config.yaml
n_layer: 8
d_model: 192
n_head: 12
n_kv_head: 4
head_dim: 32
d_mlp: 768
vocab_size: 8192
activation: "swiglu"
norm: "layernorm"
norm_place: "pre"
norm_eps: 1e-06
positions: "rope"
rope_base: 76200.0
rope_fraction: 1.0
qk_norm: false
attn_scale: 0.177
bias: "none"
tie_embeddings: false
parallel_block: false
init: "orth"
init_std_qkv: 0.0361
init_std_o: 0.00638
init_std_up: 0.0361
init_std_down: 0.00451
optimizer: "soap_variant"
lr: 0.00784
beta1: 0.95
beta2: 0.95
weight_decay: 0.068
lr_head: 0.0401
grad_clip: 1.0
warmup_steps: 200
schedule: "wsd"
decay_fraction: 0.589
decay_shape: "pow"
final_lr_fraction: 0.0
batch_tokens: 32768
seq_len: 512
doc_mask: true
train_tokens: 162300000
steps: 4954
dataset: "wikipedia_en"
Each number is 128 + 32 x the weight over its row's rms, rounded and kept within 0 to 255. Layers, rows and columns count from 0. Numbers have three digits each. The size before them is the row's rms in percent of the matrix's.

# layer 4 MLP gate, 768x192, rms 0.26, rows 447-458, columns 0-191
102:157138055126144151114125127127138118056209154054155054146095109115150146143141140120116129136085130147102127136165100144127150118103135092100108077140139083059115152161094149065182044138065168152161103092141143095090114101165178125094128101167101135115085135154096175080176104112123081145085104096187131068143171098122152130173151141112104156197116136130150105159108120069116120142150186169157098127110098096140129124140110130199084079187137126135102223181146120120114080156146122087131128140135129106094153112067128094112154142093120149150129128083136089176152112106128123151
108:105102167091128173153147175101163127084098131131147043130123131149123050078098148111115113088094145148109105139091146128190125105138114167119163079131181100177166130146150121111126163089111090100076074118116134095117148129145149146085132164088096108087117149134159138149087148143158117157136097187132124131130121113150163144175169087073090107127151117091102113172084121108082089164146115049227118100121133105126165174143158114061102130137116104119125160139177155127108127087135134106167117121119141161048087181145168122190128097185126059158198138092199111155141085139136165145
118:121123206155100091138120208094199162082155185080166125143138199128115111149106139109087155168102160143098111144122125165105103048146099140085147129129144093182113152113085159139130077186144200147139094144129107108103158084111130166094096215103112149134078128174131172131129107155125146130144102180107084101090105120104167163095158176144108127147167143083097120112161110135099130142103133127151141073163174124123166135036139187084103147141087144071092172082126137145158137160157109061113122124117132122104102101129126133120127149149146089147127101186138078099136160066069120121
108:094139126099091099099125106123146101180121135110155091125158102127099106129086114086086165213098131189138148118137177155116139099138173113095089138114131171094136194113143139129097106131154094098123012089103136165106137098150109134169116159133149173082092129179058073090140121156095156129152104139185109106101102088137119182140100072092136111069131121125191081137130120081179069097074146138189114074102141104156154162107137196165108128079123156161162160174152117114092153141154153165091135163108132070186149126104164157139109098097163138192159130144128149093162147124122125109
101:105128165111122155102140100168122161217082123110104146168178133134183163142165210152109171087134119146161152147124117131136067114173122161129101188124121082085139071161109159075157125108204175090176095147124119053114134107104135172142144118141055147141122091124209110099084128200116164104100136135112103137121170077128111097118159087131152128154108130114192153121149109108135064135135115067183186127106153211107137123110150106147121151140083119159094118115134134105207145161090131133152101112147144129094179115131199123110135090126142159108137116142110080180129154102164108092
103:126156146123137101172072173116111150117107097101153135072106155081128125125149121122112163106180114179158064144092146131164125068163139142093152123132176117145139081201129138154131103123138135082085106161145114090132121130128153127133080095120129077087079186139133112142104068124122176156183096168095099130170142076178185137073140121151123140154193118131055134112125089103176149093114150098124133092144126159144104100108102110146179127137180105070129124114162135143099142110229119164120117114118118128128095099114119073101101154136148085181037137212089148126112173155207093169
094:100146108146088106092144119095141154142147153136160047151138113125131124048071116113103107127120160161142162152169138123165105151174143111166172116042161230131120154142088107130143115122144101170165139124197156129187115126089160148115103162127116152142111172147163115122149177159196094125100120122136108119101131095084130111136149092127171155153201101121119174104100120129170050113179142105112174188126146035113103153141116120121171158113159118134126096163147086094164207112091139155131098178128110186104126154150134109178092146075074144066135136162132140135119132175165132076
094:138182112148150144128131082138138136088130150116123150139148175140141117142140199133185110125109098136129149069138085155132134122151078164131112165126168137139094121148108142146111154125143136198237123095135099220081159157112129145142123133142164098025113127141155114128151090156174158114116108101143111137137143165159171136081144158150128118211181134188153133200129144122151134148158100182115184072129126108137164065092130145078082147056153143108083146122139141148123075164150155181175125156148103226139103173114103142128094138131169159131148162088136122102129100061142110135
108:108148126096118088136079120222166128138156157157165119126130132109134130098154219150143145137139117133108140165180064096142103162125117108121097147131129111096071121151178165091124112128149132149092159095214173139125108168089108121111096134143106096091123119114116155144136094114111139105126158127118134095158083135168165119132087166097162086147193117065130090132181134061187117137126109121147089060124107085080170214163116123186164072106109169072118096114139071109163139094174107143178148136109101128151192130079119138114139145105151161106196088115196166105143135142142168078
078:150118176174164100144118092142154133135089124153039114152144133145090120187092142137108174149184077160104123093106152077170134105118169086097138162144088134149110125116180160130151125142164131124188090129148149112151057102102110128142134140200180135155129077138134153170117136108120111162133172082108161087084155133081152157147153145095117072166095170182140100143146106207143146141137150168145124066071113118137166147089136133080124236065098108090094157099178135115148153118113102129114098161126109126125160188113078127117103096129114133097109063108101120110158079113184060125
100:149146094117165070102046148108095093081145098125127120195120153156147144135168153102074164128126138141126117107194110162112133134084139067136111083185085170116126139134081127155147119058129143106127122125149158101180078135110085107135158140114106218134151091167119146084153112123114131077120136117099064138104151211142136104096109140150151158069077128123131076085160174135195083094157191131134123137103154105145120165139123120148148112101127156135071113086152133148093069150146140187152176154152109122100090160160193151111122164086144134213158177106135133120106144169082118075
102:154145191103168152110144171184133093164115168130163061069101104209140116089087101087082149151141163146102086164114110104129140115076102135061093131128102153078115142143085148077140107110098097173083116136172111125116152169124167121212153199190173138133178180109137138100148149127171143136088103095142127138174135138107149116152155160150152152103150130142108087133129153081056144102163076122047127125173121143122112109119135091205123140154135125140192126147130116117131127077115127056144133094133100153120145131133123138075177122056185137173107089095164136102183130120117108145
# layer 4 MLP up, 768x192, rms 0.257, rows 447-457, columns 0-191
112:177138097132158115070122142107133144121171136119125125142131175120146125147046185157117108140143161132149117143089101139136141173178095144188131154101126119165062175142151147096124121094051157112118087147103117133096096184158109130122121144076093115085142131143170132146139191039143130154191075093105085159091129046110098139146216086107119133144165143129179096095102097116155141173132158158090097138119116148084116096185096127116120112141112117114076074115102090060127107123113164129082084128122079117137055055138158084105115108072112137106124109126124133154061152151083112165
101:160069147108160148115129141126116108127076116133154046101161127155127169186112175085140162100136129134126112116143032137078145071111136156133108097123117113111141117063095125128076154104110135090141121142121113159144080155224127090110069059161142165135127154108119206114118091149081135083112142102123114157101159157128084065160099157107136129117050192127139119092142135136166127158133147152112186129156155085070105142115159117163130126130154112168093111159147143164162149152089116147172128146055083112154180090085101121134064102081138141092119088131097075099125106090127065087
116:146123139083100056119078116131172118157086066113116161114075159111121088140120122134064150127160097103098134203094125092167138141142166101141144138106097111086123189146171192114115026081135088136123074131117132111179139096158165075099140113105131111095123065079156078122128122114167121071172134047108125167110108109078156096151140113141101165140105129170120157193087105172107175113133182180130132136103092117138125206069133103142084159086126129084095179111126141157140156152137116115105142133128136110061136119123174160124116152098074142132123108092184110111106129169140123184
105:125124075159161153168152130085104118095069098180154102147133134046096075108128130153135122101130105164121121139130120071146143074150123060132155108167142089123143130113119136096156139092152085126086121071161110121133071154171137091118147177139076161183140122122197131224131091128129146149098119138126080126085135136112129140145132092089125080136149143113125129160078132102137120106187116110163055162111066146151146106132175099207042105111178149145151095149160152153169091171129142124184169149119068185137144176173143102121093159129170078128142153135103097156077095076132097145
096:117152109144151098108127165094106121073124101105138127166108162116135100139124079151139103123122119097093145099122059079084131134152162114174123116117201147147064136145136096144176195125119121174127177122081058109146115130115180158118115162146196159161085128121109112191183055077192085151117150170134122107138092143126128178145115156183138147128138133120147052143113208140166195124130094166092138092158104130139112127110171255113209138116106130122111146127154165104093089155107108121117139120109097162127079094146107160106133145150117194139152154093137181134122118142107154113
104:054139141098119108168125086165083110091164127149166123133129151116124067138076135121136144115087123164150168099130170119137174123161197068109135116124160114125159114081103116095068124071107142147109158083188180112051150100150078130155123067174107186137149178152169134123119096167125120126165071034133139134112148131140177133163134099119149163102104107163121124143159124114076143125134057140151186087140125211091198105154122104118124105133148110102146115118065147147110160103148107152091113140110092132066150166090151172114108140143192128158106085189126154166118154157188140111
093:145074134114100125107150095108117177135117084106077137113166102161091109154108142071110124140155084116128121086071172124117126147114111112161062122133124067143127164039136167157090115119146196146141120106162126142143083157130097102095127165136146176151081135148083136182085149101123125121124179178140080171076107083046132142139124120134177059169156140162140143111148169093108181159125149136196165116133163137103107149177057106118118169159192185125130226148125129114088095113118131128071096066209090119128108133094123100112133124086132114145123141098138165127115118112117121189
099:079127117097091120148130104091134117140137097136094103103095081191109128191164172180158108105076123123155152152072092133137118104092113169114092162072127145162101104096081153103168054158144126134037129156157125141125082143210152148085091132117115125151103089147073147103126094115106149083122147090123146068114115126167086112139048119162093098133107088053155114134122126140152078113143144112117138162082117186147075172155108128101147142156115114125083132134122143100114197114098130135070128167068167075158137165097149097098147124060105119100075164158079150123085170151097156094
116:180176164135123119118139104084127142076141148097141096181168099180093073156146148135116134171099153153123117095127125138137171163121104090132179124125111118114159160135126089160120115171068097105158107146126101155153128105142138177124101098098115110206102189100101143121166118125092146152164137140141178139119137142093081111128163096091160140119102106149133073138121101171137111062154147150083144219181157118177106170129182118126133083165097143219000120106094135093121157133043091079076175146118136171119136133129108117170129125118139092200127133138122115108122159118196122151
086:142103138099109186128102198125104136164126078087165104144143142123151173079112121123118072124155158135102115137085128163129107139164158199127126118151100112131184135134127140158107134143144155189142098124106124129097140153138153162096081132096116140077137151070089100126128162139069077142114119220141126122155121153146098095153137145142139123009166131058148108147118183063150063092141122168123103157175176159118160105150184120079103030162144183136138139164125159135124099169087091118092160142124151097147085077100096126146155134172124112150095194144090149180098105168119137105
100:112157144089177126107074110139218186174097088155143111142188154128125152130126151116117113086125127047166120119149105110180124162115099110153137120135132190156056122040061098179096127100167134107078132134119194139110140124117127118160092148092125133099093109132120110078156188158119200151086139145138099148109137183133132141083132134119138100178158139142123143136166137090156148125137170143119114137074155113055193111100159112125182108084164130135083089043130146111152080123104095166158060153147137170163095186108198123124093122122184116149153151144118103088123140128115136111
# layer 4 MLP down (transposed), 768x192, rms 0.239, rows 447-457, columns 0-191
107:118121091185152145121157107114145130144130086141054190117131148125117122058093140140139112141035055108121128187136193134087097120110179151123123140157118115144181096075126110101064179136216176083108113123108120144158126171153093103088125098143130118141175107115075119123122165134157140131175134086139087089124080150113129169083085142143182147083091134087114135134148187186163118135131157137093073112113114155098106099123143196131120183110129145135162100110062130150143191087154074162152150165146167166089072152187083145119125125086175182116125144111154120105129125088134119130
095:144132232149124100144151205152085070090138114149147102107125127128120145035124122128110109074122126085099114157125128179133104152145161109136151113108120082101112151183147110079130146112120124135079065068146128077089078161214114077111108162104111122113182115122100134115094030137117122159166080125124120138098157105177104043110115090145128127140117048140116111185130130081098116162104107139142127072161122154139104160148184095116170128113119111101113147129099128143047095101159097140131141159137102197051135137112158121129099106157101116123104099096163125112146142118193127129
104:106122193141130126140047143137104180150091099111109106111096176143119177073131123115074140166059150128111090122096188112127137126136118149117107122170124084140106109109090125122154138197114179144153127148159136121156122128178090145188118180174132137154134089104087097062182118117144094144180086140098085106041188103098145124055064116110129117148101117102131156150153100108125099097087138163147109125146110154161185125104149160124108158154107172087189118107118114140181174098136080165091147150116110108131155160071111115162098172138126179180174142151215098116168167088105147138
106:117165068119099162090189176126171114044107147149176092168139094113126130120136082082136166124094082098087076131137165153156108119104152102161153159076151134106143097117171162100100129103184095156061098116104114144040115052166116128125123115116064126208147104108129112151099102111156172144182102129159145109116099127130147177195174124115109122129098181181129130160089145116110147153146116062177108137107108096168092134091083135099110135180162129130141096099106147116159127108116129145160123122087103132101152160117098133151157124110163153205157182173200077120129113193126131158
096:112119161123204120077165177157093130105084143140070122156119112049118149180106099137132098125099102123117082083143139138147118151101124127179172180141109156167089151135116104146169124149063153116092133130130105146115087183168107107175094155160147170142197108127148143124186130135138083108086170179123145080122097131147139194146108114163136169149113122101112117143185170152091094165156092196136134110169139119121151169123196112075099084076119115117144108161093146112151123179140130123157159147108172125178160152204143144082151158155096157091136114050084103191078139068139129097
101:118171137161105113100161124119055047086168158090137139176158146188168150137132126136121074118125155132175100084201093117215100120106146055124107130051071124108107108124126133132124096113131147103108158109113112119126173116102073161109138171129149112161069108068144108158142111158074088132087146136134133128175133131160130123053138156111096062062122145127126143120119148111096137141172122146171098153157118205199139083098174111132123142081158165135122137160150133104141175131152165136131180031126120133099153080065129144177118102118126101122152156107153138165137120141183095128
100:112169032126125172122122193116147101143099137140127173160148046122126137124162104132118135109101169163224152113065141113133105136059143124032125103077143180111103154134160082102090115150144126119146103130152104136122064122131104103154093151124138110151112115162184097166166065136130127128172091147109164144143140172098147144204130126121093106096128111122127143180113162132060140114183111114129108150148087180142182122164135160121173130113160134128113157123085180115147110121059087078164161130137135190157078175138120122108180118139084139133125169043091161164115129099143158139
098:122067118118114133142151143133116074055068167168146135140130201160150119153161164180152152139092139087168111079133141165164096161131086126172141110119116119115106139105116108130119169121127063182161140124109100172089162127160133164133163136134094119048125079157105092100130119059159118118140126133118135117101188169146177156126096176126083117181155091170125128194155168112082154165133186108082133122112152093156158102078169139165041118089146095128114105112115014122073098138153192148113127125124081177143137126062104114126131175139104113142077157107138129103129147095116099133
114:131129067118048161072118104040166117108137087140175118108109133098134175120093103125064149149082068151144118126088083110136167080072097144110171147105137112093126097124191114121115131130093123145109098152086150128188125096134144174113097091139142091148141110117167052069144099154166143125074155106156152156088141139170111122144133149149186138115136096167140185150136092144140141151109165180109116137113121178162124185131155123115071146072147097138108129191134119086135118163069132141054130170158138117117061164068173173197085103072119127118124128141105128111120117136164175173
103:088128106133055107141117172114118077126104159129153097133087112098141136029124072069062097125117164109033114157116130158091105162182117131139171109171121096159120101144176089184084164116085120112115167164112155170145100199095110115096119137106113100110122143082153159106189138103108142103134109163172093131128128155144113126169142170091124181090126136134126120102153137131177118196164085095126119118152156114115129141172115114149150069162195121204101171147172195161113128157104136128127179148111147105156118093152152096146122145063186105117115140164176145183095123146120090177
107:177063117132131117185128083144119151134099149113126112133182136101102148089111126125085173142138140118131187121148100117187173142077111112128098117146111129121148048090118114221134045095159145139162130111128139120158175170104113070160066177148085159141088110172167162164139117156163131135084144110149126120122119162150117138158129178111160165141088131109209135149152186184118117045154171096092119170137119105118088164092044134139156115124129088113115091086138146140057099155152119106119105104147087118158083132201130117074152098141111115182100062140163134121133097092122147150